From a checkpoint of a small transformer trained on Wikipedia.
Size: 14 layers, width 128.
Architecture: RMSNorm before each block, rotary positions, biases, untied embeddings.
Training: a variant of Muon for these matrices, 4068 steps.
Each number is 200 + 40 x the weight over its row's rms, rounded and kept within 0 to 999. Layers, rows and columns count from 0. The size before them is the row's rms in percent of the matrix's.

# layer 11 attention query, 128x128, rms 0.0707, rows 0-63, columns 96-127
097,131,225,150,196,243,179,221,171,248,289,130,259,198,228,214,299,161,231,235,196,184,262,218,177,144,203,190,108,178,263,242,172
079,226,184,157,208,199,206,150,172,186,241,183,178,200,195,222,133,185,224,188,205,196,191,262,257,209,178,170,263,253,137,214,238
089,213,170,185,204,164,226,173,214,203,178,187,151,186,130,143,115,181,199,139,179,190,176,230,245,245,226,257,239,218,185,270,246
083,248,107,182,212,87,203,155,184,179,172,193,108,197,188,166,153,218,127,163,211,209,213,180,198,253,180,233,119,187,159,245,232
101,165,227,254,203,290,162,212,186,243,190,148,189,221,198,224,234,122,220,224,231,211,177,228,219,150,174,170,155,134,221,259,143
102,206,228,241,213,314,254,204,190,179,281,180,246,158,208,234,217,198,251,147,178,225,248,209,262,198,184,164,176,154,259,230,240
090,231,198,157,123,183,178,196,198,225,189,168,229,212,191,188,214,180,190,185,123,237,193,219,203,150,166,231,190,252,165,191,160
102,195,209,120,187,120,179,227,211,205,172,141,219,245,231,222,174,174,167,305,201,227,241,165,288,179,180,238,184,164,177,325,178
092,170,206,268,241,206,134,217,179,299,190,217,189,246,235,236,255,176,100,166,160,228,217,193,112,207,224,180,181,191,197,193,183
098,201,170,201,89,238,174,142,218,204,163,174,205,212,188,203,146,141,104,201,235,196,207,243,204,166,168,207,232,183,178,162,161
099,203,166,188,231,196,232,169,169,186,189,268,164,255,214,163,145,205,94,140,209,226,197,249,169,213,208,225,193,181,208,226,202
113,127,195,129,162,191,189,190,227,215,139,161,263,197,156,148,257,177,285,259,154,195,271,123,158,161,223,160,176,171,201,166,248
098,167,207,174,197,167,249,213,160,237,164,183,160,277,171,131,146,95,239,182,182,182,217,174,229,189,133,201,182,170,171,273,149
109,176,240,173,160,297,221,197,250,184,145,299,187,184,149,181,144,211,287,175,233,203,195,170,186,154,264,188,278,134,203,189,260
105,171,244,239,168,211,253,302,233,238,184,205,235,229,182,260,223,209,288,166,144,153,161,270,233,255,243,172,212,208,141,184,157
107,239,184,191,225,100,202,175,130,260,179,196,210,198,210,208,198,213,165,170,261,222,155,137,195,152,160,230,253,172,230,180,179
071,169,264,218,174,229,163,244,168,188,178,208,197,157,237,272,264,206,184,203,213,173,197,212,118,132,194,195,154,234,245,150,217
089,176,244,225,248,253,201,229,169,243,186,209,242,211,243,235,280,189,236,201,174,151,224,246,157,125,196,182,113,175,208,171,163
094,192,141,203,223,187,181,229,215,168,217,154,200,209,253,240,219,158,240,184,219,180,163,177,241,222,192,192,184,209,205,208,312
085,190,179,216,200,189,213,187,214,210,227,143,180,164,177,210,235,197,145,268,175,168,254,222,230,182,177,265,210,189,187,145,174
075,218,199,238,181,120,133,206,269,168,154,184,158,148,185,165,228,211,227,156,283,230,223,181,168,178,196,288,214,292,244,272,184
099,195,99,182,218,143,227,236,219,235,180,210,168,249,204,252,199,242,189,186,228,148,290,201,202,117,183,238,208,163,248,171,168
107,156,242,230,126,185,177,152,205,168,190,258,172,214,163,173,130,200,209,203,211,247,191,141,240,261,285,217,183,232,211,224,215
102,242,152,153,233,122,221,248,268,174,146,217,241,204,221,132,158,267,185,188,198,160,175,133,171,221,216,223,207,134,186,278,213
105,156,165,188,154,110,151,220,176,266,254,195,206,215,238,215,242,190,180,222,232,173,247,275,177,194,147,142,211,236,290,165,257
112,280,179,256,195,233,214,239,179,220,260,225,187,175,176,179,277,164,239,184,237,218,253,160,152,183,200,187,191,194,157,255,176
098,216,164,320,178,235,190,237,211,169,201,139,210,192,144,157,220,216,234,181,207,185,262,165,222,248,202,212,224,168,157,227,232
103,133,134,238,225,152,120,230,202,209,231,156,235,217,170,171,213,222,251,194,227,221,198,145,190,162,231,189,167,250,218,254,280
106,224,231,163,281,162,189,125,257,183,137,77,124,193,211,257,221,228,171,157,148,204,243,198,185,222,192,203,158,200,162,251,254
102,216,209,169,191,198,193,253,226,172,233,168,271,293,181,258,250,265,197,234,235,272,196,288,175,205,224,268,199,299,172,141,249
103,227,202,193,256,141,175,221,179,230,192,157,224,156,209,229,180,197,241,218,164,299,189,254,222,233,176,234,316,229,185,186,175
102,238,186,193,195,326,186,183,195,162,224,198,233,148,191,176,232,198,73,135,191,138,164,168,175,211,188,187,204,262,98,235,200
087,155,157,256,229,212,218,256,182,186,219,185,162,139,200,89,227,188,151,167,173,195,223,212,209,201,222,123,241,261,224,195,212
089,190,181,178,182,192,259,101,165,181,222,219,194,160,233,217,266,284,226,245,296,205,191,168,282,186,152,248,157,135,192,121,219
085,270,218,191,278,237,212,216,178,198,221,187,233,197,176,260,177,159,239,220,228,296,185,153,249,180,182,179,235,161,272,217,269
088,142,112,258,202,198,208,181,218,203,185,228,173,202,227,196,178,253,147,111,141,166,191,232,144,213,122,245,155,220,141,238,167
095,206,157,226,206,142,270,182,169,192,193,219,205,210,236,231,263,227,123,231,199,154,149,172,186,255,212,209,178,253,223,209,173
107,156,164,272,171,99,189,171,219,203,140,147,160,217,209,167,98,155,219,243,219,214,194,221,173,241,202,173,252,226,185,206,201
096,200,117,271,208,201,129,177,185,175,175,294,169,191,219,174,202,187,170,118,221,159,199,221,177,228,158,224,195,196,233,174,168
096,210,127,175,181,232,148,229,113,220,234,269,203,163,147,247,195,170,142,224,201,228,168,124,177,173,209,188,233,216,234,146,131
103,199,199,239,271,262,200,179,206,189,171,177,132,206,232,172,181,143,143,191,218,172,206,139,152,203,196,155,152,210,226,199,229
095,209,139,176,108,228,176,173,232,157,297,216,229,151,158,260,190,209,208,228,245,179,233,238,156,159,180,112,186,161,185,225,194
100,185,133,219,230,250,189,236,205,221,232,193,196,191,166,245,155,125,155,161,210,148,173,235,199,216,200,232,182,262,275,196,165
104,236,218,128,187,124,205,184,223,241,175,113,211,213,216,200,257,200,147,248,188,177,177,239,191,200,184,263,222,286,227,153,207
101,250,174,202,167,206,178,234,186,191,163,221,228,184,217,184,165,155,193,241,268,197,167,148,182,240,263,197,206,200,189,279,169
091,273,221,183,229,217,171,177,183,252,202,213,155,249,207,117,207,172,209,222,173,271,110,275,157,180,189,164,277,187,222,273,252
098,179,165,180,166,145,187,212,212,303,235,138,158,200,242,218,170,209,228,209,189,144,176,217,304,177,191,188,237,180,219,206,240
102,177,156,209,239,168,201,236,237,235,223,262,191,261,234,185,125,237,203,212,152,148,174,195,260,260,221,212,209,137,132,235,155
081,205,141,194,215,103,202,265,270,153,223,157,237,209,255,170,282,187,180,202,226,160,176,267,219,229,169,181,249,147,205,335,253
075,180,223,248,261,143,147,278,254,134,191,215,231,194,169,210,124,171,223,235,189,244,180,208,176,153,199,213,139,152,98,173,229
081,172,150,251,110,252,203,203,238,173,242,186,239,227,229,174,154,232,194,180,245,232,239,192,248,178,237,188,128,196,175,169,216
089,244,247,158,205,189,156,210,155,219,193,175,146,170,196,262,262,233,134,276,153,259,208,230,156,192,204,212,185,197,175,276,228
089,267,268,188,210,234,177,239,140,147,177,236,255,85,255,125,222,176,215,226,256,156,180,222,234,202,308,219,240,204,239,214,219
091,271,196,100,259,217,168,246,213,152,260,145,132,220,206,179,148,214,286,217,254,205,149,209,262,167,174,191,207,115,267,209,252
093,204,247,86,176,148,164,206,240,171,213,208,163,182,169,242,259,274,277,187,235,174,149,175,267,221,235,208,278,194,186,263,259
093,298,239,199,248,235,250,200,146,191,247,151,205,220,211,291,210,185,259,195,125,174,204,212,230,154,234,125,169,207,238,150,245
089,191,216,187,275,135,157,239,185,275,219,185,214,278,203,267,210,216,231,188,188,206,162,218,82,287,168,199,203,137,179,173,229
101,158,267,167,186,145,131,213,161,226,251,287,177,187,196,165,116,213,252,193,123,205,211,217,190,201,204,145,177,206,228,223,159
111,214,190,193,187,176,187,277,225,279,163,152,135,173,233,226,232,168,146,188,198,192,306,286,202,166,163,242,184,182,276,150,208
106,153,227,187,163,186,263,169,235,238,180,200,210,219,169,150,140,139,235,222,210,174,193,195,172,208,133,120,234,217,161,133,222
100,166,231,243,192,243,224,192,198,235,219,194,168,205,182,158,235,216,242,216,230,159,256,206,175,201,185,166,206,110,198,193,186
101,241,111,242,193,181,194,281,198,262,238,197,172,142,155,173,216,166,151,166,162,199,231,176,83,181,219,261,190,248,154,191,147
095,306,213,191,236,225,159,270,185,197,214,210,153,179,256,212,219,197,179,133,227,217,205,229,158,226,277,210,174,173,153,144,195
105,223,160,145,270,141,197,194,260,192,224,185,226,221,262,240,243,166,153,208,176,154,190,224,168,229,236,245,187,224,223,224,184
# layer 11 attention key, 128x128, rms 0.0734, rows 0-63, columns 96-127
081,212,144,225,237,203,176,256,204,196,273,222,248,195,230,173,160,250,103,189,242,165,187,205,239,247,232,224,245,231,154,173,186
070,150,172,187,176,172,180,136,159,226,186,196,101,248,162,209,205,207,240,185,183,338,271,211,229,232,283,221,218,180,208,255,185
087,245,232,192,208,242,209,222,234,178,220,163,221,212,154,172,210,277,185,237,155,144,171,165,229,211,165,232,206,192,169,189,174
081,204,278,231,217,217,172,204,174,217,160,203,184,206,221,160,209,191,233,244,236,259,198,203,287,165,212,155,201,248,177,103,216
088,150,252,194,176,150,155,161,212,227,207,230,211,245,136,286,245,152,148,215,189,180,124,204,136,163,190,240,225,206,199,166,172
101,141,151,226,186,229,218,223,151,263,179,196,234,283,214,177,195,182,209,274,194,252,205,194,168,210,224,171,146,191,219,159,195
110,222,211,248,247,124,213,185,230,146,135,163,132,120,232,158,162,181,142,173,238,171,218,241,249,240,249,216,174,256,208,195,222
105,192,280,217,183,187,233,220,134,177,198,224,256,183,151,150,201,201,234,225,235,159,200,145,194,169,206,168,202,205,188,99,150
096,257,190,139,201,200,131,118,177,201,215,141,200,230,222,192,197,156,153,221,159,226,150,169,250,223,247,130,285,207,174,284,153
095,254,270,237,196,176,184,211,240,183,151,104,258,218,203,235,240,235,221,187,124,193,204,109,150,268,230,246,178,246,212,293,204
091,226,148,223,186,240,255,224,174,239,167,151,182,210,168,208,156,195,186,165,171,229,213,246,193,184,229,203,146,147,266,243,195
110,150,141,212,185,207,187,176,211,292,236,201,261,159,165,200,178,193,214,200,230,277,207,135,192,185,226,252,221,151,104,153,168
099,182,115,195,240,192,151,145,239,193,268,181,199,231,196,180,217,337,207,176,158,175,243,178,237,198,228,201,233,206,172,240,178
111,138,280,161,176,193,177,152,245,204,212,184,159,201,202,266,214,135,202,242,171,178,273,171,177,184,236,261,229,227,196,169,201
104,164,185,197,105,206,182,166,178,220,194,193,164,166,153,128,104,209,141,227,233,207,237,206,242,236,203,202,211,229,217,236,233
105,176,180,180,242,213,152,172,176,202,222,154,266,222,151,160,296,136,176,179,149,262,221,197,146,232,193,156,151,200,194,205,159
080,183,136,241,219,232,179,221,225,222,203,220,231,230,228,160,225,180,218,227,242,130,198,163,155,175,174,223,243,245,260,236,192
092,160,138,173,201,183,264,176,170,137,217,202,162,193,181,218,171,205,84,232,225,223,217,199,225,199,207,265,167,195,191,202,166
094,222,171,217,129,199,243,251,241,143,155,215,155,281,128,197,180,227,230,139,292,286,142,221,173,147,164,262,191,245,195,247,160
091,181,178,143,180,199,177,255,215,207,236,217,251,246,146,227,205,190,167,151,211,294,136,171,232,226,218,248,260,194,146,216,199
098,256,253,202,169,184,218,138,207,190,232,151,206,155,155,280,209,190,189,221,139,200,140,196,142,151,191,206,129,221,203,235,147
103,225,172,289,164,195,189,172,193,214,273,128,108,232,107,127,260,149,129,208,216,220,232,200,217,152,144,185,227,142,174,175,214
095,155,163,242,201,226,187,170,166,192,256,252,200,195,182,195,213,227,202,233,155,188,190,168,155,255,292,202,215,165,185,162,112
111,248,161,202,251,256,232,196,196,131,201,164,250,112,176,198,215,197,176,190,186,214,234,284,266,196,168,200,74,189,265,185,187
108,252,196,180,153,232,288,125,243,205,185,216,176,177,257,237,173,311,180,160,181,273,221,201,240,177,203,227,156,223,179,225,162
116,217,120,246,204,240,141,206,280,206,99,198,182,186,185,165,180,266,193,221,209,216,127,148,188,244,176,156,225,265,162,216,195
106,180,222,256,196,216,227,348,214,156,187,207,184,194,214,207,144,227,182,163,190,153,133,201,241,201,195,157,178,177,143,198,144
103,163,264,207,189,156,226,185,226,164,181,193,170,228,187,181,219,124,168,154,189,212,192,249,217,197,115,146,199,192,152,233,218
101,224,147,158,260,210,219,153,146,239,182,186,255,191,177,201,209,183,130,222,268,181,165,260,200,153,244,228,200,244,193,221,231
107,161,228,214,244,195,188,169,208,216,205,181,134,246,224,258,188,235,202,125,165,190,192,160,189,203,283,140,196,209,158,193,195
101,216,189,168,179,251,199,146,166,253,176,215,187,262,152,206,130,112,148,228,194,133,169,209,185,172,236,273,212,160,190,214,199
099,187,189,347,235,156,238,116,180,185,181,198,185,205,184,164,159,160,131,187,199,218,193,233,183,222,138,160,171,285,165,182,158
091,295,235,192,158,207,174,145,252,160,264,210,182,161,192,265,214,220,234,119,229,211,241,193,184,265,193,210,198,143,181,169,185
082,252,176,298,212,248,156,185,154,204,274,179,163,229,254,233,139,214,190,260,174,140,245,161,178,126,187,180,189,235,185,225,206
076,253,203,196,229,127,231,193,133,197,176,213,223,226,139,120,210,179,201,173,166,199,145,230,218,146,178,123,116,205,191,247,134
072,208,226,268,229,192,146,240,182,269,185,187,208,182,184,152,149,155,108,234,201,235,179,172,201,257,251,252,232,205,239,240,246
093,175,115,226,248,188,208,192,264,241,260,166,173,239,241,129,79,182,218,214,222,246,287,262,184,201,210,198,211,202,173,213,198
100,164,177,292,189,172,209,196,198,205,250,309,214,140,260,240,247,260,156,177,235,205,236,148,231,252,265,223,202,204,190,267,195
107,236,104,239,242,173,178,204,207,216,179,106,173,186,170,210,229,169,99,125,234,179,188,165,130,212,232,226,219,233,243,173,170
097,219,203,193,289,140,250,175,244,154,234,265,176,223,247,186,192,188,263,258,270,189,228,209,236,201,171,201,233,223,199,246,182
105,153,254,202,191,245,259,308,201,199,186,267,159,195,258,225,181,156,222,235,282,151,261,159,210,203,164,175,258,183,188,195,176
098,218,206,259,193,191,294,155,220,207,168,196,181,273,170,188,177,149,158,135,142,220,238,299,164,203,190,190,135,239,219,212,184
102,226,228,226,213,145,196,190,136,185,218,237,199,175,178,165,122,152,178,169,231,165,169,177,150,199,171,237,249,213,143,279,232
103,218,191,219,335,185,270,193,184,216,132,188,204,185,273,243,160,252,209,196,201,115,188,152,131,243,111,219,260,264,181,135,213
109,156,177,192,182,292,180,212,249,187,186,194,237,190,158,149,232,145,224,130,225,173,148,108,155,235,193,273,196,203,195,219,234
099,182,233,160,206,213,245,221,159,238,205,219,203,192,173,251,181,232,220,213,357,168,213,182,232,215,176,209,208,195,170,228,187
095,159,189,194,277,165,210,240,295,213,173,197,190,151,140,225,222,224,239,244,178,204,217,150,251,234,243,184,224,159,221,180,190
104,161,225,218,190,196,189,203,242,143,210,155,176,148,281,207,253,200,230,169,249,200,195,198,213,193,207,180,192,185,185,281,171
071,160,217,184,147,151,203,221,228,207,185,218,227,205,217,223,249,204,196,180,223,192,258,222,219,244,106,170,221,254,157,205,221
085,270,176,185,234,247,147,219,179,254,234,227,255,139,234,144,209,286,208,214,254,200,226,217,197,221,178,204,165,110,175,196,155
077,211,182,152,189,244,255,119,95,184,189,200,248,167,184,234,123,208,233,181,164,203,202,145,224,181,186,116,150,180,230,191,204
086,194,142,266,142,246,171,176,179,134,157,178,169,268,190,225,240,235,127,109,276,172,150,210,196,195,183,197,226,194,217,248,164
088,228,177,218,179,188,207,223,139,184,132,165,219,250,182,217,221,262,222,181,217,175,186,281,182,230,182,157,145,163,195,210,188
094,183,205,161,239,178,205,267,241,241,267,249,235,256,201,146,202,171,233,235,242,279,238,204,214,194,196,132,174,167,152,143,223
087,165,183,256,201,196,142,197,211,210,162,204,195,192,140,162,213,195,168,162,192,170,204,244,172,142,253,220,233,144,309,173,234
095,180,207,151,268,150,223,191,156,214,198,228,212,205,221,223,243,218,193,190,205,295,206,161,222,188,183,135,234,193,153,127,225
099,276,156,226,211,226,168,188,236,178,203,177,257,167,228,193,245,192,253,184,154,132,161,222,176,209,184,199,241,235,306,151,256
089,262,210,156,194,162,177,193,281,287,164,271,202,144,165,168,166,217,206,198,146,169,185,152,292,240,187,195,212,234,246,141,160
107,240,239,173,214,240,166,150,243,141,209,200,188,202,213,183,141,206,248,207,255,130,204,184,170,177,113,169,219,229,263,202,192
101,216,203,202,181,162,144,243,208,249,207,150,227,162,137,203,207,193,171,217,198,236,224,180,234,214,216,204,223,182,129,221,291
102,138,189,224,181,209,182,174,191,245,163,203,202,245,245,175,163,167,242,215,200,213,182,188,238,217,238,101,171,209,195,210,136
102,246,221,293,217,113,190,191,163,210,163,234,215,183,181,291,252,192,166,141,218,210,239,230,219,208,209,212,123,216,184,266,250
096,214,211,229,181,179,184,239,244,207,154,153,124,169,235,158,166,115,178,136,180,142,184,254,250,219,202,189,184,300,125,170,189
108,232,188,160,234,178,166,211,185,160,258,153,244,190,250,97,183,144,221,176,244,242,194,191,138,235,241,191,195,202,248,129,124
# layer 11 attention value, 128x128, rms 0.0708, rows 0-42, columns 96-127
074,158,194,107,223,265,215,204,220,133,231,219,281,249,207,179,208,202,196,159,172,259,268,216,166,192,233,169,188,189,169,173,138
073,248,217,117,162,241,197,187,148,197,249,218,96,152,177,230,234,269,231,164,189,157,142,233,209,228,251,111,239,204,157,182,206
075,204,185,225,260,161,207,184,219,249,226,137,199,127,212,269,133,249,231,138,142,194,196,204,230,221,227,221,141,206,234,162,176
070,195,121,195,165,185,209,220,187,155,230,186,249,189,182,144,196,180,173,237,251,220,160,239,193,171,247,305,194,236,160,191,194
073,204,194,154,228,197,259,185,184,144,218,228,160,210,226,235,193,162,149,199,205,268,171,145,190,245,176,158,145,258,274,234,287
067,239,262,195,262,245,209,219,235,198,188,198,144,217,184,192,180,217,171,168,254,263,197,146,162,224,220,214,167,176,234,267,201
076,154,224,275,186,187,245,222,203,237,198,205,182,251,190,236,207,216,243,199,285,193,158,264,203,125,232,234,241,218,159,185,156
066,156,179,174,255,207,270,212,208,233,174,215,206,265,196,247,192,169,185,234,214,194,210,188,192,328,162,200,231,232,209,180,223
076,204,97,222,200,172,228,276,200,175,215,204,275,210,166,194,193,277,166,121,172,220,242,186,199,245,174,242,167,144,205,159,170
071,193,165,115,103,207,215,157,109,236,239,210,200,190,176,197,191,212,192,195,211,208,169,199,163,219,231,207,187,198,216,247,222
092,145,189,209,177,180,171,166,216,190,320,218,229,186,203,171,212,216,174,173,184,165,178,268,81,172,216,269,224,191,92,209,204
082,231,202,209,202,139,228,141,188,226,163,221,216,215,144,247,204,236,218,225,109,221,177,136,192,194,202,230,244,133,210,108,165
073,214,282,241,172,218,176,224,178,209,203,214,153,192,173,240,203,200,168,187,177,239,169,210,239,160,278,138,156,195,241,177,195
070,226,208,205,242,162,178,195,181,176,216,202,274,252,194,130,200,211,178,161,210,171,147,224,186,261,167,233,227,189,202,174,234
073,200,223,197,184,248,186,207,208,140,250,168,193,193,160,213,233,187,165,144,244,203,225,239,172,229,203,185,173,168,235,171,288
081,205,168,160,207,238,136,178,235,244,238,156,240,198,219,203,190,121,174,193,199,209,171,283,187,237,134,237,229,215,153,221,214
069,171,238,210,266,248,206,253,181,218,177,221,195,216,198,178,278,196,253,114,151,251,184,217,253,238,222,154,125,151,148,154,185
070,240,243,259,200,200,152,183,101,212,235,216,194,152,241,227,196,223,238,198,328,163,239,186,271,219,228,181,171,193,260,145,250
073,130,225,226,232,167,132,170,114,240,186,181,213,180,190,233,194,152,200,198,177,161,180,141,205,238,206,195,166,247,193,189,155
073,238,208,123,194,158,244,237,177,131,195,217,209,186,217,201,236,200,149,160,209,255,201,169,114,210,218,256,238,204,208,161,139
079,212,196,155,98,247,137,139,218,124,186,100,219,154,155,209,218,209,238,244,190,204,274,181,165,230,190,152,112,219,226,209,181
083,223,186,193,260,296,207,214,121,209,201,192,150,193,147,215,252,143,154,153,171,239,159,198,209,208,215,167,190,198,161,233,210
074,174,207,213,240,212,206,198,120,201,113,247,260,219,199,150,204,200,259,219,169,153,196,191,166,117,206,153,183,165,228,239,209
078,184,193,253,180,196,146,170,173,255,229,202,154,179,269,239,173,163,122,209,214,192,158,201,174,168,137,189,189,270,159,144,192
072,183,185,192,255,173,211,155,155,224,257,194,217,202,149,258,169,203,151,200,226,195,213,248,182,230,246,212,233,213,193,185,266
080,106,214,147,165,146,175,214,175,210,250,107,191,210,194,210,173,178,206,194,253,300,259,256,188,256,199,194,169,203,198,231,176
078,196,248,159,189,141,245,140,217,149,280,194,208,234,272,169,200,222,165,259,145,226,230,129,203,186,259,254,201,201,209,221,185
078,136,247,177,212,194,156,191,135,130,194,243,201,153,248,217,253,244,233,237,212,210,267,232,210,244,270,208,183,283,226,241,234
069,297,208,158,165,230,201,226,276,193,228,170,283,242,166,236,233,167,217,153,222,228,175,196,260,144,223,220,215,191,189,195,181
071,224,151,204,137,246,151,161,135,138,193,170,217,186,152,170,220,177,267,205,266,283,170,292,173,168,161,189,176,202,142,229,248
074,194,214,192,193,190,235,196,163,253,185,235,218,242,236,231,118,177,165,218,263,279,199,216,243,170,192,196,205,171,179,225,220
069,245,182,169,150,214,149,177,225,180,221,202,170,221,250,204,169,157,235,193,246,163,254,116,212,230,195,223,271,271,144,232,151
100,184,145,171,221,191,252,172,156,251,271,181,266,124,181,249,149,285,201,207,266,209,264,228,213,231,214,198,235,220,225,210,320
092,182,285,214,246,162,243,188,132,225,112,184,185,129,192,205,249,147,241,146,230,239,207,245,230,160,159,266,215,206,197,159,136
095,257,156,231,309,155,194,222,272,278,163,213,200,285,219,191,199,236,228,191,222,243,197,134,187,258,210,223,182,142,162,198,178
090,303,277,250,215,101,241,159,150,154,209,209,204,158,160,134,252,181,177,245,253,239,221,222,218,209,204,200,220,227,173,236,190
094,217,212,249,236,211,218,269,188,271,274,278,216,106,177,203,233,198,229,235,179,228,159,260,156,95,224,161,253,205,182,250,145
098,164,123,195,253,218,154,194,136,154,231,102,211,175,183,147,278,150,194,193,224,199,193,215,202,188,152,228,216,235,165,189,235
094,185,210,215,192,137,228,236,249,269,205,226,256,196,173,161,140,209,188,212,240,176,284,224,216,225,174,162,173,220,201,157,236
086,190,247,257,211,256,194,222,210,272,203,248,195,233,205,261,241,172,219,214,141,183,268,211,229,210,218,254,302,196,170,186,116
081,231,240,187,243,230,203,226,180,177,183,237,160,197,186,279,180,217,207,183,197,239,189,172,193,302,179,175,205,136,115,229,285
097,146,149,248,254,204,236,171,219,221,148,280,167,211,224,223,171,192,191,201,154,207,201,127,176,224,194,144,237,160,214,224,207
087,244,236,179,191,167,201,255,108,197,188,196,140,169,223,226,191,209,178,221,251,252,249,197,233,193,222,263,196,271,274,227,210
# layer 11 attention output (transposed), 128x128, rms 0.233, rows 0-42, columns 96-127
084,242,149,230,225,182,219,195,157,183,254,174,173,162,199,177,258,131,188,192,238,149,231,187,145,213,260,213,167,160,194,118,147
086,182,228,194,241,216,190,245,199,224,181,170,218,164,166,251,159,179,245,202,197,140,254,179,130,235,115,186,227,231,254,240,215
086,193,201,205,217,235,222,173,224,202,159,142,197,193,153,210,209,164,148,228,207,146,241,205,255,257,236,191,231,165,184,188,167
074,154,213,217,252,257,151,198,146,186,154,231,188,211,185,118,158,218,181,260,196,211,205,227,259,176,209,208,242,157,217,167,222
079,199,224,197,230,143,208,308,210,224,180,164,224,157,190,206,159,197,193,147,259,175,291,188,237,172,157,157,215,175,195,206,175
073,141,246,282,148,164,215,222,210,206,239,127,130,231,174,201,205,207,195,162,161,247,194,176,272,247,230,158,237,204,129,173,238
088,152,182,216,251,308,248,186,213,229,177,134,305,223,196,183,159,232,103,161,198,187,223,235,143,184,217,178,195,194,195,197,193
069,220,225,199,238,187,208,201,235,199,194,180,228,245,202,273,237,156,192,158,213,229,163,206,178,212,227,169,210,287,214,280,232
074,200,237,230,139,212,199,187,137,287,189,151,240,190,210,209,204,100,153,191,206,219,173,245,226,211,234,183,224,167,233,130,243
072,230,200,182,199,196,187,268,194,188,332,265,217,232,175,171,185,159,249,216,243,257,200,137,84,209,161,169,265,158,240,200,207
095,175,200,214,273,266,237,212,232,193,234,180,206,210,245,159,152,222,199,249,240,185,162,253,196,186,245,190,226,183,268,230,225
091,248,270,124,245,163,149,179,159,156,180,234,235,249,219,257,157,230,235,171,167,102,238,281,213,267,198,207,207,179,166,223,186
079,107,172,180,202,180,221,125,148,188,197,220,227,145,131,235,183,230,211,186,148,226,229,261,176,193,227,187,161,159,197,180,161
072,196,145,267,121,199,241,191,195,162,185,177,97,226,221,149,117,247,132,202,206,145,182,174,114,209,201,200,147,152,205,228,211
083,198,265,190,162,135,146,218,148,180,209,234,160,236,236,175,236,183,226,190,152,253,209,201,216,169,191,150,144,227,169,265,163
085,223,182,199,210,196,216,178,199,133,197,210,187,206,139,180,89,195,196,192,225,258,247,150,136,157,207,186,186,227,224,129,232
084,245,186,209,237,177,203,250,233,116,182,124,157,133,278,268,210,187,232,175,206,182,198,245,191,148,225,213,224,225,150,178,215
082,171,119,186,189,201,175,230,244,211,203,199,208,174,149,204,202,212,136,207,219,254,204,198,219,181,200,205,227,220,235,166,196
083,243,231,264,190,223,232,168,169,205,198,87,71,153,151,251,163,179,178,205,198,233,138,195,174,176,159,238,232,214,187,260,203
084,208,183,219,256,145,152,177,219,222,172,239,202,231,237,203,215,202,218,185,195,224,206,140,133,134,192,142,212,100,216,241,231
096,201,211,157,190,185,149,173,234,247,220,260,147,248,241,204,185,183,217,222,234,152,178,125,157,153,227,190,150,216,184,169,263
089,236,245,205,237,240,225,201,218,255,171,143,147,241,149,199,196,170,216,239,232,161,218,170,284,134,227,150,206,157,108,287,199
079,213,218,203,185,246,252,196,238,238,104,195,231,168,203,216,184,208,177,190,205,172,233,236,41,228,252,244,240,242,195,179,242
080,179,201,196,199,240,235,229,253,137,188,279,195,162,236,228,231,188,224,180,202,191,203,221,295,227,167,198,209,190,171,267,136
076,230,205,240,183,223,187,198,153,267,239,122,235,186,173,256,168,204,146,133,264,235,167,255,103,227,196,225,202,114,293,236,211
085,205,165,260,238,198,138,234,142,218,167,206,136,176,161,202,203,197,158,227,233,183,185,193,141,154,225,195,118,281,205,212,193
087,214,164,233,194,105,184,235,231,176,160,226,202,238,234,200,234,191,167,125,270,218,243,144,144,221,176,163,169,133,235,244,192
083,175,112,214,221,204,214,249,195,175,279,243,220,157,165,180,215,271,199,136,216,187,194,178,189,206,156,223,163,162,210,177,139
075,188,141,240,96,193,207,106,186,174,263,201,160,227,199,202,153,215,133,216,170,171,201,223,294,181,241,157,258,255,242,165,152
069,171,202,207,170,238,182,243,223,238,283,253,96,108,126,236,154,189,214,192,267,260,275,176,107,165,200,201,192,250,206,259,253
072,214,174,238,122,212,150,193,270,205,258,161,177,187,183,133,242,195,199,160,226,169,246,224,169,201,273,160,137,243,235,179,177
074,138,219,156,260,158,130,177,193,186,227,155,216,174,221,163,176,224,192,193,191,240,202,132,149,174,155,112,161,114,201,162,187
099,168,236,245,279,177,232,202,206,217,145,250,107,250,229,214,278,235,189,183,165,231,145,183,168,199,134,193,177,130,158,208,192
091,159,141,180,212,131,183,214,239,182,207,206,234,148,173,165,175,197,205,229,259,215,173,228,263,200,192,185,208,236,223,182,261
091,125,269,189,191,306,197,137,183,172,179,266,156,134,202,216,177,205,225,179,166,112,171,207,185,198,160,149,227,235,223,258,167
090,200,193,125,218,187,135,225,200,233,196,248,149,275,211,275,193,190,228,185,161,166,174,216,202,187,154,239,189,158,241,124,202
088,152,196,181,189,104,161,171,242,139,106,138,233,223,132,119,177,205,208,145,218,193,240,220,253,258,164,220,199,152,175,193,182
088,185,190,224,174,121,201,200,178,171,222,234,174,128,226,274,242,163,252,279,174,208,248,182,203,217,188,191,196,128,265,226,205
095,147,224,238,226,302,229,170,183,164,186,204,198,210,158,214,196,171,227,239,189,200,162,246,222,177,176,189,241,179,224,302,152
082,168,132,203,175,172,266,208,212,144,188,199,169,150,217,244,101,143,210,143,219,226,201,230,157,246,156,196,179,171,230,243,293
082,160,130,205,220,193,163,174,136,167,226,227,154,200,194,133,174,206,191,221,233,188,198,129,218,200,275,251,220,225,228,240,211
097,229,239,212,186,194,217,161,219,213,214,219,258,265,207,201,162,229,235,217,285,150,201,185,257,211,230,209,140,243,259,287,244
082,232,172,193,170,207,210,155,148,158,209,255,200,186,155,202,164,217,216,197,157,126,175,153,144,195,163,161,210,160,145,220,221